config = dict(
    head_dim=64,
    lr_head=0.00738,
    warmup_steps=347,
    doc_mask=True,
    train_tokens=178900000,
)
Each number is 500 + 40 x the weight over its row's rms, rounded and kept within 0 to 999. Layers, rows and columns count from 0. Numbers have three digits each. The size before them is the row's rms in percent of the matrix's.

# down: layer 6 MLP down (transposed), 512x128, rms 0.0842, rows 42-94, columns 0-127
# up: layer 6 MLP up, 512x128, rms 0.134, rows 43-94, columns 0-127
down42 096:452477535527522500483663512519554486518454507471544520426490452466487524487517572493561483537492557539519525486511423539527509498566521507567390519495498563469494521489501484469543476500471463548444477518485526485552527483538563542583491476508473548444464511507510563431475441519516529484483461491519492482468464503563430501528518413501515535479476524513498473415450579481505466450505
up43 093:525520515513507469483463426531479490489472414512542497481558490494514548502524466476474531545471518545509501499511514456473510489514446514437519523580566520540558411542461494513499414539531485421452392446527473546521520497530540541459544463567522524532482544543464515496517439495505494473540536559530487506488443479542524582441520524558517556605408475473498508480523530539477583518531
down43 088:500438502511530399494547568416488581530453538443517531468492556446488528476465459529496432542481423508430578485455535454469480490512589513513482492516510463537497416499512470547462419493542540535553479528506550531488511584545510549498466473483492515543546541517530524452494567530549473525473464479449500538447420478476441473502537539514461486452515493517548459499504496460521566458477
up44 101:456440478461510541463377492493466527402527552572516427468565457478577531465514468481513534505456454488478490490501520534513534536456490450445515484514534463498488496499480553579612440509467507486571496425509488437463519525560521556539534476522491483539477443500563526473499454462478520505589472516543401498471522517543505493485461488517557457528508468503503541477541459542446515487493
down44 095:492485546468430450514536584566494509492493512490436428538451473484520518499532603580563495504566501502501503470525493506465531491454529521512424538424585464480476541439529542494458545429540447573392569512516497540496561562531446483470505460515494489561446459495515456540528465519488542460469493496558533518511507510519502478457558556476528504524468509484495489463492561558480513443528
up45 111:444488466527483496530410496517487405404485481555486537447552485450480478501488514490513588464539461566484521522451510492575511540537487446540483568496554456567573539434493498476513520476509413476504507552494496530454467446509514544552533499551473512474557572477527469577565447393471527572491477484548493490537537529541471529473502507502531493546489442545525538478489515518466526518476
down45 115:510462490438530543479476526478542554557497525469522506475487463511507476566434488420553548495531445494502500486525507592541523550429459508514434427451522513515569494534565533449574581522505501564498482475435444550528504470475522507447514538416450542574474514478496509500506489457521507453574497511529443494456599455497548490543523477492509578506522547478525482487554557451516546500465
up46 089:491436432434517468591481496518519512489493534497483489485518505543458527486503530545480477524366516484423474503544550490500471497441470561468469461528457454536569584525466551555517542510478460439488484479490492467551560498510539441435497532524530511429448445469614470502453428449511492510505487518525435498537505480523522516464531492479462492536446466461489511571600498529475478526508
down46 094:454516503553468516474535456483557451510464500553560502500477536465502513443466454495483506454520501520580441537554483422529481516528490483573545448552510512534499483397494526519610549484554527506579455530505491545497533560486513444555516420551547479480491418451440548461541480484498499535482561523417540438532545541464517515493509481541491537451521506442523462526509559550543531506501
up47 105:534463442493466470503500494543517582472461523474464476499529524496520416517509569420441532451449401489560471450520479535490472533492498487503466488460577550498543487436528463484527486529437516456543472517575547476416584531463556495499555525452455480554487441434492475464487430497509519510514523486487505450527441501551519519418500535553486494540389533470498546506457520519488489543528
down47 105:501492473468452493457481498504508463587470541562522487549549568506531463524499502507537463469497519490463593497463560523555535537486546440552534510514526500528468427473553610470442499515463484523460416484453500511578532461554526494490538541475479505461514420405507452506550522560547508449489499449456533504457544538462529451440523535479575482495487540515565519461478418457498520490523
up48 107:509555457490503505465426480542457492429490492489465521421555504492508476504453436486508580463489452489449412495494555499477528508448565408480532489555501503528497533450546476477470497501452535517443511478495509483507581489576523541500456590517487505479518544442468560456537507510508498544465544519529522518522518469553538483405577527465494548437466485456536583509506548512474411568523
down48 113:475527456494488514461460459508538557539567501481585463498524504440537524494470532473581489542542528506519512513451551481500490483462436476489456514526554522488482523525544512519502556515446505499495576557378448531514530438484445445512554485476460529538431453585478447554491493555466484475456468604471506488429488429500515463540507504500517449541535513507535520548446457469415493472558
up49 097:547489477523550517545495498553513426482543500544497481484508496522527477529461564502461519460434451410430536608522510533487443485478480423451477503549495506518565528524504456461515503514489471494517514490506539511543574483514487502547589517484478479480461515495556431529475505485467570604440440527518504456536507519471525561491460535549441480512460424527488602526532478597471539479527
down49 095:508468503484497538509532499452557492511521454494498473527438543543469460553452439522481511443520521474458477527519455455553510475507457535477462504515527455463514492496409507428443456494575465509505507471499477474482491479492469471556429518506482506461500447517533574386506549418432508571438503399464461432538537480443488508415491487563494468493504509516545491533523435497454426531575
up50 101:474519429424493489464416498478524479527449506522480440507462522536513449574417444480483551513486455475474478525503528580521444531526536534504523452501551430555536569466530526539467543418457497476584428511500500534513569536574480518480527514495533451539495500423469535577432444471460519491417508443531497492526463516498532499502536489502476490494432519458496441536472467430520478520542
down50 100:467502424558492488501468594468564568466568491509508562446512479509542468518525513437470492499434586498524517476504478478535535478502523509517492529502552556435563447491520540407542522549564494541508599450515508502506512480475540549511489547492458445452488528505496481445511607534597564535551494515515483455467447558508490471470459499558512549492511474562483487529540473469561491528527
up51 098:560483487396535518435424499547535482484417509493469523534534477523541445536463503448469487465478526548516463513490542534509437504479561460491490513455494525594538504487524466417551483470524574561468472487572500472484487579483525506496457539480479510478467491463539506524514499485506520520486456442597508546518533498548539515478500489433541439499575389485581533440490467461518441502523
down51 095:456507501469418525473543542479523523555483438422520480461528483525484543565502491505493487556496508495508506515409543550447489488519484494455471553485517486530481538538494463485566462517485421460579532480476438553537507524469395495487514475564437493564502564475479492467477518493442531477457500548409422545456518500510484467572588500504493525497451459454462467444528550509499445475586
up52 091:536500476530445582502477466482515521498466491563457519476532508550508488424444489478503481421448552415465536462475499513530514553457399572455473473552472505550515527491488476509546555552479406524497523429476460477482484542523517536542458611500537518499457420532513460498529494453537477485479459401563504524512418480459515517508521501471524476498480510585492529539496565496446469512480
down52 084:489515539557479473452493489482548498529515497405522506504508503379456560467503507499512507472534509497474526477470510501548424544539460511520562461534458480402427520511421460445514540507540524476497476531484478464542497482439498491468490553520544552526413511572576484472527471491542469454514434434426575494458515529518519431544542456505476534510545515495533456449467549426463463463470
up53 090:449492461551478548573506526510623528468532513543478495455496414528501434530508420564479518522523508566524461528507543516496533446511543453429522500563562479529587462534495506464564555512565503568494534489457517417580489476555491478526499494555482537500438503434487569527502454460501555513462573509540492508521565548491528520494499534516496506479448526540482514495490517558473566510485
down53 082:456468518463512512489517475501464464523519464433574477450519498497572525534472531494507522519527562483495532487481443594508474533503485545486396513440457444466451444468525584510504435532471535498521500533546414525495524488497460462476564438440581471512465530507501465436475490466456497519456534507426516485408502535445469534492511441488557580515461556445507513475490577477456559482518
up54 104:516512505499493463503458539523431424505522561523449521450490467505587481492497514494446503526469468490446530485488494561514414559431582598461481491436460470511506557519529503569478556480498529492428445454507484417455518500492529551475476465531511471535502550540498460488462537469536581483441533514563504527574427523520496481436521520450550510531549504541532524543561442518429502508528
down54 109:533492509483516566547519484566548495529536494412539460484447484487484503488569505532413573539583506513491475528568455499449454434461483430428471530494493548462538452501464462551566466554530496494506558566585475401489507526502470477525528493468504544508482472489490570539522531575463491533445491473542530461528569503504491534478456473463498476473508471531490543513541593503476451564525
up55 092:508471444514504483476455498501488473410493463511560386495520406524527482549495511522548517499457463489578468569474525563500496521488499481505570468548591496514494485500448491577517559490507532506493447483491530543538511456465472497419514522520513514429552504443466498502448471527423514477460606549457481590572534529530476523392546537483494486526492516472497521507469505497481547552514
down55 090:544398517444558516451509547530560475519474509445589539538524538496453577441479560514494537502514580462558468473528514510472539569512537491548471502497468500522473495438541455418519519485519457475500528462425456512498479519521445608500523463423527448527441414522500472454509487459573512472519425452457469455469500522531547506515465490457515555514536479519517464506480484441474492472480
up56 096:495493475491496493505511432532567418455489507542509511506528469498495533531458471488477540447440499514405420494471534467545564511515479547474471446508429445549564580482406469462478532477497456489537490382551464495531490500500546503456492505475539529528445526493503480504509461483518544549503494529491529490467509512624475554415537522543509497562535515476522501530497498592517441447437
down56 095:570392516582454502527509568481499551436521474499460495560492557506501472539518496584498540512544510529461545440520473479519509452492464447526563495493558518515450481457471523503533502435478463507489537540584514489475511570435554498443439540490487491530479460452478513442499497552583496494490483437506531556544494545499537464561505469508511475572517469485480481459438495563495437554598
up57 101:439547463485514511467494497457457462533457522554478449461440500563543523571416483520531568448500418504475436487469582532440578499430467485520481498488517462565502520463538532528511506441467471480465490463404495485450510502514527570517468497485496482557504495530433531502425516446453504489496462448482527507586493508602456518459519447564515549461507526476486487553518518496425480509543
down57 106:454535584462502419497462538509522475439452524468424470506515414474487549440524528469491524455472507484504531553473508507518558440504518498556461532588479529565606510536565544515497444506518489540428476549472534492515458505491472486540549421529446547453493481478470430478499471464487499470467506510513536528543475580519502473533484480571417452542484482552459536513473497444430518511551
up58 100:475542512461534504506483580518549473477516522506499514478545462482536465493461505441435454489454497518550494492416533502489539568546452512466522543543505564563478493564442462560567573519488448484481490492437509465548467532512532526436456497602470519459540491500522525506458577496482529544540546578494539498582441555462499583501540608551518544474476541535475539502482501514467509517538
down58 101:464431508467493520448516419503508404516548485427481551452459538467504524477558528486575474553547532472485477506485446455474590566548466551489508481532389492513462489473485523533501515508459426471569495445534490542520522443526491569473470547477547505500483512531487533407442501514548457499465398490434521539483460484480510524495577499520544475494499505454532467455521487498440451470477
up59 087:545532522471560502536430495585466510407451529478509509509498468541449512549555540496445489501468500479459532560515539481477506454505502441502512531456432506438452485520497462566518548591451409495417519404431510549502456516495541527545481533519494445507519516497515529445477507435466447544537487513569542532589479480442494540464485515481478499505507522537507488493564482582476545529553
down59 085:514494496537481463562534536549482521561523483505519511442491495426507480445445482562502453478491491501550461553474429466542463498544553461529494520533429498521488499452596521605438537575597444464488461563497541464573445526454480580533511473485467493541522488530532544501474431531501551450479429466441476548481528507493506488488542466483492529508511473509494494464400562508526497460527
up60 094:482550467563487493491485411523560454437456549593486466388527457481482393457480504490465537519508502441510445464457517558437530495479511440516466508569446476494492458486465439507552492494434517521479481492447492451523461550440490554480505494524479536498484480436536546501459517488513520475485514458534566496563440510539469562489474612533470471535502535470464545458534520555533502527506
down60 089:442500490543492482513562471523407459546467484450489526470480512380570525477474519516516476570501548498486506475504500487540515476451478537510406408486470516507498568533542538517531437475516454507516501481481460487559511455519542478474406400536544448487505483460460527517523582544544427480483499463475485533433436539470527534504590433478462539493536532472536517468535466541518473513495
up61 095:515444537480421440510473447539517499451479452523466463511490357515501513562431519599520523486451512447423469439472540542523445473502422526456508394471472451500613519527538517477546572508500502493494536465496501493498504569473467452466472481471529511517474494437512532538464520483514477472503538448504480488538492486508474475440520497519526467507492514535450458560563535499448554524549
down61 096:530507468507535418486596528522622455491557546590444497460487529446408501469546562432528542482482513501531530486546448511484486529507467461552513498499507515579481533440534541495494448514516462483478512518455539468503503497567538541528555463530455512513476492540489466534475487519484542532458465462432568462453491479519481439520556449462457551480537443512486569535484501474525446546425
up62 098:453410495454492529490488466494544495457456514533490480447544525603505468463459555564537502494488473435487501439506582504487500479502509577498483428522455539530568529449451537470541528543485507528571542510518437485523509583499507462525516596470563473525521429431482528522435507465599500540458441393497478530506502530476490514483512486539505536514489486479554481570537490529481458531490
down62 098:487554454532494444517536548516579471562448535517524498474584527428490520431525512458501472528448490461474481419508523528577474502487408479529537522468496536514459450457489505464518529518489472487458472534446495546560537566494524520521494529507486516478497413517512546539490429542510512464524513444368521436548496541483465460494543554489584521428446555514528450474479544518482456504533
up63 098:494542481551550533539422479488552464460444534540499507520476512558591524533475525510504514486520452530505556525457498549514514494450473474521470532453516450572545502498498462594493550508519515454497494555529533572463548514549552446539535506512631514511514444516529516525448499467449524554472538447451440517493524494556566467509528476515537465450485449501550598498430480463457528512573
down63 094:489483570544507499489583529558412445461525478556509497438461558426509551514473524492561497506524594467443477434482486533551506527503473450511432480553461521468612472556514494451521528499526485528474490538439476458489525455457522440497494414506408530478458542507456561476454457520493516505514488481432508518496459539439463532482476523458481537519456498538481472545466568501544532442509
up64 100:486431472524524488444432427520528522446470522534479517413584476527528460518567513449473456486475498524531526496485541497434471516519508447483462438547523538504493467553513540576550469567421442434509479525464481461566394549467523570468514544449481510511541522424552518538471498436527461480539534512542487459525493488505454523472496522482551438551548575515490526540460542510471534499484
down64 099:527542505434462463504578547465443490517483488471494490492535532436531485474439520522549452494448528519484502477472513534627517502490494476493445498510486517454481530464470539563524437540467507487435447527490525503510546532500474474478456471495522475462482512495491501501491507546448453556468465496384501499471530537411508496533496562423581469428400493465565519453496579496412467457537
up65 102:513469464522482538518469453518478440467535580540535469498469464519515530548464470526468464439467487517463451549511527494516452507525525517550496473548439509492482476534448454467512493539470486509568530497498551469452519523545494534457592533557540495565489538503559544480562479368415478520518483450627499494524437480469533608474437545496469474476511557516489469472511460489498477561504
down65 107:461555479472497422461533433475492514521505477513569464490550501461500551530515571453493464600490473536465559508527510547531494536489466548555450485430422484427510504497557593525499497547527482469537589455434514513492447440466511487476538481490484436502579486503450452497446453486476522484476561463460463540448483579534481501432501502519454462513563521506488499564526553475456527523542
up66 100:568478507522515561539513510530488505473508541526496466545500487524618517487415538465514485532466431432447499487442491526460457573451526514426465535475518531544502581505576506565439511503530467551438495509507500508455486477492512554564508466519594473529444490521517474578505486488532547603561556450513504475536519523501519526467524515525486504568500453461503533518582517553425482481516
down66 090:525484535475462527433439485456520498484487509506595508502493506463416525443445463538519558427525555535524497469517525423515530452477513516448555507546561498514548418466485451564541533546527492459589461449511467460482543554531453456464497462513423546447474521488498534445492437484568464500470426527546500430492540505518452517455489442555566473487500546464455505512486481487568515475497
up67 108:447515445488518489506439474511491475467503493488446525488572441481523504514508553492532551459471443481471503465505503563461518572560478514497502498526453431501550501499453515422491579463352457557485513484541469512527506476520520542504489564534532557519526560497452534525472524437460498485526473446501473604487393456496551575472475482520599474470484473512517499545475466531496443474472
down67 111:584506571526508547510474455554502550523482519499508479554518433503442491525489544492488512504514531501479531478481405478512503419482530476514489525480504522456434500468557512504443505479471528511449456598493520476452495486426529585479509547429529510499554496534482518452483493479573514443543462480465532490440558500517464466466443444574562451547528492539467528421416535533574576486467
up68 096:480521484517471500414462506594569446486504520542513465428477532482496425543477485455529581444487512487513500440562518498527464535500485451463445484486455515479513458530541503461508470465545539455499455442454466474457488499499613486517419579552508535468532515589499487468439525520452497472438519468478495466583545469433537502511491543506593464495555470516520494571504520500460541498527
down68 090:511551500478503489557490516525490571531500505498531524509515461478507486449497531445460486552499476490540551521513439518467455568470478522513494623571449482517554473493487515502556486548496590519479464473473495465442421517505403522507571487495554510457439512506561462526450492525478469561493477479504431438439451503500493479581466504516500505505555524474420462500489551509502489566637
up69 102:510487451476417509511471485588484547436424521528462558522486553506463452552442539514455578501492403478407438537452550486439428520482540505513495528458466535486539547522534499452528565567495465508514461551407528476544517519500537540497491497551511471526502508506564505587491487460525500517465496469533485491593530541529483532521504553526560477487453509476488492499481485587470533523450
down69 106:506505476443492554587583588483510531497464527476516515566498521534520386544464521528469523509448490529501568464545511573536526555513462550477522545542572476456490468465483506539530512498535491484539476506576507558478450511487529510468553465474520493560498515521468459547583492533464553504501494506519453450430483532532535517505482490534444439455471498455513467608526512557555444480419
up70 106:485494410516483533566499505522478546467516527562508482467423507478531539550400542441539495497432496527564506465429463492541499588517563543552429478486544547513537484495427479510553503521497493481496523503492539531565511501584505539497493515499516434524492528489493538567465438439587535496446455500554496514461497499497462530496447493513487498524513462455584490510513477472378483571529
down70 113:519522454490515499488485482551538452509514503517503547556481489582494520383461466553470538513505514559552550488504497410461419528405561504463554514438464488505467521517502546527503449486494426480556537409516493504423499498483488543517512515537580474499564397550517463542471472453491465551531453515533562432481539489541497493514464499487441491503570489455518458482515492519529463566516
up71 105:447477503489454500523459482502462499533592630557427527520522515521532484579482545475484524448517525482474416503446565474453532513527533521467483498522524449532500490515514486488498587484482543474488471529460550517424552517471564491515482519544481447451532379475454536508510495457519516490436496472587505486562515452485483523476538521407496484465506484553523564498463429538558516531495
down71 112:502549590478480512481545502502578400525520515500535474545496534496518519535462501481421461568558533494528519535487486506450473514487481522488487489552502479513609539525495380520491540484522443510577550430521456532497500505396469520492526499431583487560531507505471469524499493473462524519557491520449467451548591540450510432484529541517442549519501504484572489505516522514501552549474
up72 103:540542444505497534471474522507473471435427546517493462532455513563491452488504477500456502502460448476512501506435519536498483596475486463517515485525580529511503528518540446473511563461531526480474558487509504393522482547471569497446483477585494480457456498476459561488481531487536540542439445420532491495473439540543525484452527430483422533405515418530508581439533483526538494533507
down72 103:517492438485547512529487518387558427523480535483510500520493455515495518426497498520501476574418444468496505602574501456457537464443490532533481429455560524538451497502505458515496506526533500434555478481484519466461511422477504487495573463450489494554527540482470471497492509457544463507556504502514618426485516461576436485500525505539476522543489504574477468535464450438558489507497
up73 099:499504450450498470459497462549468505477534531554445538424497518535551489534546556572519555496460426499497451477497599476526561547540429456501491498462489517535517494435446558598501564445491505468438427449572514513400513481540533559499516525481492500496519505504478468482454516533451459495442487497487532552572480569531492552474497542493560514481490598528552506522477476538491504514489
down73 106:541445581538443456508495517498454504528526476426492481444495533509538487530517556474491525459513511511607482465583507554524486469553519475497530531497519589475471492494540493464490457503510495479433535470491507546512460533508452489472529568467512440507450500442519463490356557482491534439525534473516416491522532477485518498477462630493487451458462455516467490581527480478510446442491
up74 101:502493475475514523545461491517516450467478517511508548468552473522554519502537468466492462499414557510493581428471515585464482546496531553399510513490502462524494499500477529484587480545496455503478423489497532472520474453590541538474497501553575533528498481541545485590457480456497520546485549499557569606517493509423530458490520507471441505550479397530508568472530543540486524499499
down74 106:394546504534507507497468529435571533516434564512414510488557446499410517480503455491466502445535524463527546535524499519448476486522465580568511551474471516455464458444543558527513502496510456574489514478491536436551485499501572527472478578524513462546490509428452480532516493508542499525532514447532503505471538534478473429546441494526424472554562500557531510525489507423546528548485
up75 098:478536492516545501448366491494492514472524476477464515383515510466456426488524453469475561523484522523500499448470503490544448498470532541419554554499548526561508476481474408499537459461517494560525426505460453517557525483575534532533481514525578566553472515503493472502519492520508449494511501469550458514525493488491488482435549464521524455499390499472499533443488538495407470549535
down75 098:472532520531496466473503521446566485495512543429542455540511494481455502539441502492446488464529527506483496557480529521435495520445508494538572543542539535507518492445505476510554466530570503534534487465414511511466520479491513528484550502502549517488582448482522491510439526484455531471430490545412545445482556505510401480415468380573462613557519504531498475474494508516492543550523
up76 097:556486484510493495585488508503547453460515493516503467480459441532528523476472593473498553542517484498495512460447479438431461500481455536439485561438470490514532519453545538494588527498471499472504481492489548574513499485503492514552481500519555508512459516529525437492468448457483504541468510493499560535515439568512539486462493474533482534627421462523542590523630504595506519489515
down76 092:557444434484481510444558554470512502485411485510562511464527555444463449481452499528486501507499466464504448494481497539524528563577506554506504406507470513547530518451457485501503496489569512479556480521538454521509507501499465519507513459548441472409488517528424481479524623542546471501574508484474471506534568504494535575448536507448508478424528470567495445485426501478476480459437
up77 102:452556371524498478428444541555501519495499527551459471430589469444538459520429511506501588479498492462469485482480544467479453480518470502553473450517516551509578522505500513462560473484488542464501405520540558486546537521513595509462539465471520485500597469498452512556405509526497477462492522499531483454555443519567533522479508499495524507566477537471506509494513466503475457535533
down77 116:434502462507402528547478447527569518479448537460523497472464516482431444470491502524481476516473468463478510450502500543524531510508493482486560491487488517527534417475492458572447553432448453494492497511512436453520515536468453504470497603514415436580500470481567497435496574532545497517466538418537493499507563474582492430529500509492523472482531506538418472462563541484535502506554
up78 100:611510462560423445606514471511540511438507501511501445499502510482538479517551506462505543478551505499493499450432619488433415508513479498519490485435431503522504498508486449614508466540496520501466517475501560464544532486496513478432490518493497514502480524475591444544410460460517557461531484561515518551498509472489524509467536543476454480456490440516514520521573464486505482493561
down78 097:480542521446461513597544425515558517511517507531541528477589545450542447465512532511472481508475532447516556583469471403469514479544443436530470505578460510510493502472445455494491569510518488483481480483513543498510489507458514527525525489493454473527481519523423502509461530508442504543514518518420522522452438524547502517528582500606457501546474505554525590512475528585513471441461
up79 102:536562435529535467514453501576529543514560590578448469444538457502444473529512553484530476462487489531478460522484524536521517572464443475470464413526520559474523514489467536481515483518479503575433515552491513497535567552534531527524465518482541454478501490464456519505488507511533544547459462521489533478515427544562525506446441572421400536491465482467549515514543491546496556540567
down79 098:522524601483524534543448459436510491448457435465479509556477519572522440601509581491496475520487458519552498499479514500456487528496544480496546557462489556549526502583489498518501571462500511466504494470462447519458489496518470529534463502433530541545524486497508519508520531469481597517430511518507509539495511475490537510538503520641423440577518420460495511464511452474518562493546
up80 094:490533478439549561538515451495489524536555498516465566427525494535543496505472535492462481471444514494495465491455467547425529485446506455488537507514483540544517509479485542537553514507466424473546534435540519436491585568565505564477499576468525500464473451501512466584498527474484550531467433492549528536500473422476467526515529572518457513569455534469536601509473507529390480521481
down80 090:538487559577468480505489554498555531585461466456542521487517472490435423464483534502530509454470521476528502455535474432543512496501473566505499455461430503417374486472506557453529515499537463431488486454475523553434458510454506422478451505511538411520447463512524583481489511532503555459544465526458536501427510473512456503455516441525504499522556569505508467457502547503495458520494
up81 108:500506505466464471465445491536509479455525548487506559502516436577477435534541454398494491473498500497463449469524494520546494525459456538544533462418540564551587476454587541469475547461544504492519547514537520481556546510567558563461516551471440562516579439431478466522439479480520517554467499504526502478519559508493576521457493495529489550476499507466510522455461439474481483492419
down81 108:528529501560539487533513531436439483519467482451550500543535553461456479512543502491544496528490437497498497506554453499531579508565516468482527490441496469547478433491489521576491535483519562459541530451509528536556516457576541615479525517433533588454495525474525460493552496546515481510507613428488499440450438482495509506501543497585459505547534547560518495431484475483453481473470
up82 100:484492455480507528484470442492488450447486455483403507455473579499483505539433441460542525476494475497508497530526540503483539487538384527443491473541525487491536468444528478456535539494488532504432514488456555555509599508500541530494449488451615626495474524509495530466429523498502494515517451525506460529490455534492481523457499562487526537591501549525494499564572479494463551496452
down82 105:554465444516567520510448460511451502495554531413498554502523469482464436511600483536483489514458560477443455538488480436456493526509528471494513528527514531515423504546448492449461520530488461539569600495409511470522537503502462487492502513481560452418514466485542462532534486516507540550476474548437513443479451523533528544549512429496423527520548544485438567426520478491513518550488
up83 101:502491445545545552581487483527550476459507457433499527482567482522430512575481567482483517485483417455498532483542534502435498554535474545417437439538457510494492505463514462527486490518432511510501454465470535493518519455544534506488496514539468513457536564517592437477446415476496498456465556471530498506546456523547496562428574495433466534566436503423506532493504533532492516497536
down83 101:486538504475442535519571530473430499506474458550547490566497466512520502442471538494509504579511457450486528540506473436521466541579539524459529497458550481516501443593431482541466433541483551546495574492434578545511519557541501407511472448480536564503516516491509487474538505510525433527511570543513478484504484527442454534493518455516512563512508523551517553584482460550484493590484
up84 107:509576454526467554533541496529513496479539492590485486417526415513566461601501479500467553523477500530518479458549537483503524473509426488420551574490441429531546429546464522496567514497459520487481517543476566465471550517549539546539454524503531491485474456503472505582485483443514535554438501455497472526509472504547479557470522507564488479550468499543538528420490472442460487546485
down84 122:542438498538553571541500521516507523562485490467512539475496519478522480511396495567498529518463528507449505453521478508536559482475517450488487459454515476405514480497485513518495527501408584509493407455500487468494506500465541464448438585435457536455453565493511518456542543489536454537509520490544515457466550448507544513491556453482471536477543606427497515520553560484583458516503
up85 100:487535470516460534474487491529516518496547552516469479367576457530491414538527498507509506506481474454461472595467574597436480489482530528551521451506532486567525470498508478565583458521434501530559521519503501435547554548561477476451537540487561616510512451442508528516492527532480481520479497496489466526554516596529485499468534573540483522536539494503483506519469518510498514491471
down85 096:507499450491478456546464557466490550533426475461495604442540468441432463486494473550535533449461503524522471443493485477554628525486460539476508527530442524466382534540510527460494499542482482477489431458487464467517502519487546543498462403523535446427493499488528518532499476552501437493526493469448525522484449483522493548524500462454422543505523451486505536501490572488453456539454
up86 095:566492545512495471517463404510442577434480509594486476523496488598489453525397507494448479495491451419531458567507557548483480468520498463473496465477500520487521445550581458507543490522550556540462521509453545417550444475540540504481446511528506477491497526487522481517402478518464488512476468511455484491570477512504492469495504530475484510503521487510469559477555487529479619509572
down86 092:529494522538496462416547459512496454533593517458477529508476521459528466471441454498493513488522448469543471561518496463513484557464499415554518492483522434460484533558517506454395455437531471424478465532558505523453469506500478487513572513491530484456538515457464500581533571576488555505538473566498492433484497527539591485519507445489414505452585485526459477521520499448540511501495
up87 099:527503434487455527545424482526527494473523472570456485440516564504516481520478466551522501493488508498471541489564461555442447520552553534526430521520527519554502452509460553462511516488545419498435393558423502446503469527507483480452478531492543474462421397471529510475493476441477465527625491520505488502556528427447488524454481531474516504569484517467517507499525476504462526547451
down87 098:453540571463445464436489557512529520472517477490483421480544458486478484505502586438472482497446460450463469536495490456513397521459464478510514470502559478487513524469557489492544459498585544497515571543471477488505498506534481490507529421521487514472488494474489535618459502555494568535497427575457535470521574504536498470502448438559467540482511549502435530502513581488470555538443
up88 095:411434435530509450454471508474513426524472473501465536485423514538479533489434517475527553447491450478518499460475519467569436605479515506520527518511480492435555510551516512488548505518466474518497514455464507525567517560461553511451447544533522413539451433496529440479538526465495522562450499481497520449528471559462534563475546528489529547515480492583555458557510477498437552446488
down88 092:441506482467506428504550523520532489507472507569506530444542466367506534472581435496545464557526503550485425484514521522542489542520483552492540457570492490448508529438491472502487540493551561504520403514529547460502496499486465570545479495531515521557411501488554506484463515513478488471529465437440523446524526483490535440539443522501462490475505479516447445408483594483499498456544
up89 102:564529482565537468514515489534476426456534535559490478458455456497567477472467504527494548538493515493467545562489568399516523487485449463492517533465511402558593487465560467403473499468501537517507507442496508538457477524537481553496436504455459481558532460464552472497546493433452511496547495447556509457503541468508493482476476484524558540511468517600550494481520467501482560586533
down89 098:521473518464486469495550556459505522566484551535557497496579426423483482474487532437532477524438494529556493482477534552588523555474433572504451431527508521469476494469536489473480484561500514507492490540442490522519514498453490455496487473476536491480500568508459548484474439500491532456514596512443538513391540488507569546462496513522452584548513438554544465535473553443513548532446
up90 096:550510517534464477465458507585458526439437553529476450460442471481508395542480434550523487451432530483581418462552478489498490472503527478422555490466519493516509432447506528485446488454487486495494544530521509502442519597541493542567503500456468472524515559468475481598485446460544505496497476486529583497503474418522481539457498502480538526442554491490490552484498482470448486542552
down90 091:508514454493537506402423534500505578547484487510492524510518497416472542508584502428489534509531508481434506449563534455475523498483558493449434445557457478499481452489540491412537506510453488482495565517470622426496516511475552515462467570525462498439506463517498543475478523516519527532503485479580528439419491469515480477443565550493490459491551464495540453495512446483493434526494
up91 095:524540446609442454465484505585511455464506552569490414501479441512474528462481452508509494538532491496543501441444533497488434564449520527501514521529513486467514562434488557569511510426480510546446468497564547499529494540539535491468524452483469523383453432559496492494505495485503500600473501508525484461527469571504475507459516518451515481523457527474567570461497446536488482509454
down91 087:481513520522496472536509519473513552510483464484603516557460457475486407543484510504510510457530500470465504546587585458513442497485568517470442527488509498546498453527558470468460554570527503475541489441515474488531484497545427453553500398510494567560452470530493461527485554519492516425502416508512527530548528518497523524508470474462480487517461513544521449466545505484420484411603
up92 110:516452523534500486554492483496427509495470554510440409481484483505521518542475470412453484419507516518526465457483531535452477470469530580503414545541502502518462445506509526442574534503546568544487510501483481466492512456521593571547495524491610580450497479516575467517496481517536511496492503556591529552487451508460510515439521502420486492508441438518512511479481548550489488549533
down92 114:519481512514481474499469552468509496509517522517433576490509590423522519472533456526492462468605568477511458451558494521494615492531451524459527562473490509539498434496567535509489560438463469569480518497532543470493531539497590570501509571465468579525475511516546546493551520480483451475550510469542489508535520412559532525533471574539567515506474502464538468507538520513512473503454
up93 099:485448499546501469523479502559544516490504491483495464454531490505603442537565588431544497492510459476524475475422504545385481595468495566484477492506487479475559495515501557556526537558482487490530499493496528531533490491578505472523501499534542506560457523476501426486381488528533499483534502538516529491607490503550523531493493423538519538501531483508548509576558566558460522493498
down93 100:587470526427423535523509535469543560505506480498620505494524595487503467443451509458511484503528491560452464507482510471518446575493408480497506424492487563533471511470451423545532445460508516507541495538554457500475451510542478498509511481561500489455469543550431514547509507493482459469480428500464478438505494487530393463493545499418532494483519494521477526502595519489516508501548
up94 099:424480446564519489516441449511566503420581501552465528455509413502453476544526460503460494526495425431473532514417558533519447527532472473461458537466521552539466477449473533545480487525490534471542501510462491501518488439457467530437529537518572512521523556449549524528514480495532537473568474494486440529524508555588490512402573518513460448522463530505488553548493505506444534520493
down94 096:478510411421497504449481614475499514531476529481590555396481500481523453595428543535546492490510568527531488451528478485547510558482459562549504480443476535478477423510418457552515462525433520476494488493477464523586527497554489510514486460491510515541508465500517466469569531531475446498490502517444437527496528465525555525521558468487454490527520457498489522525549539539475574496479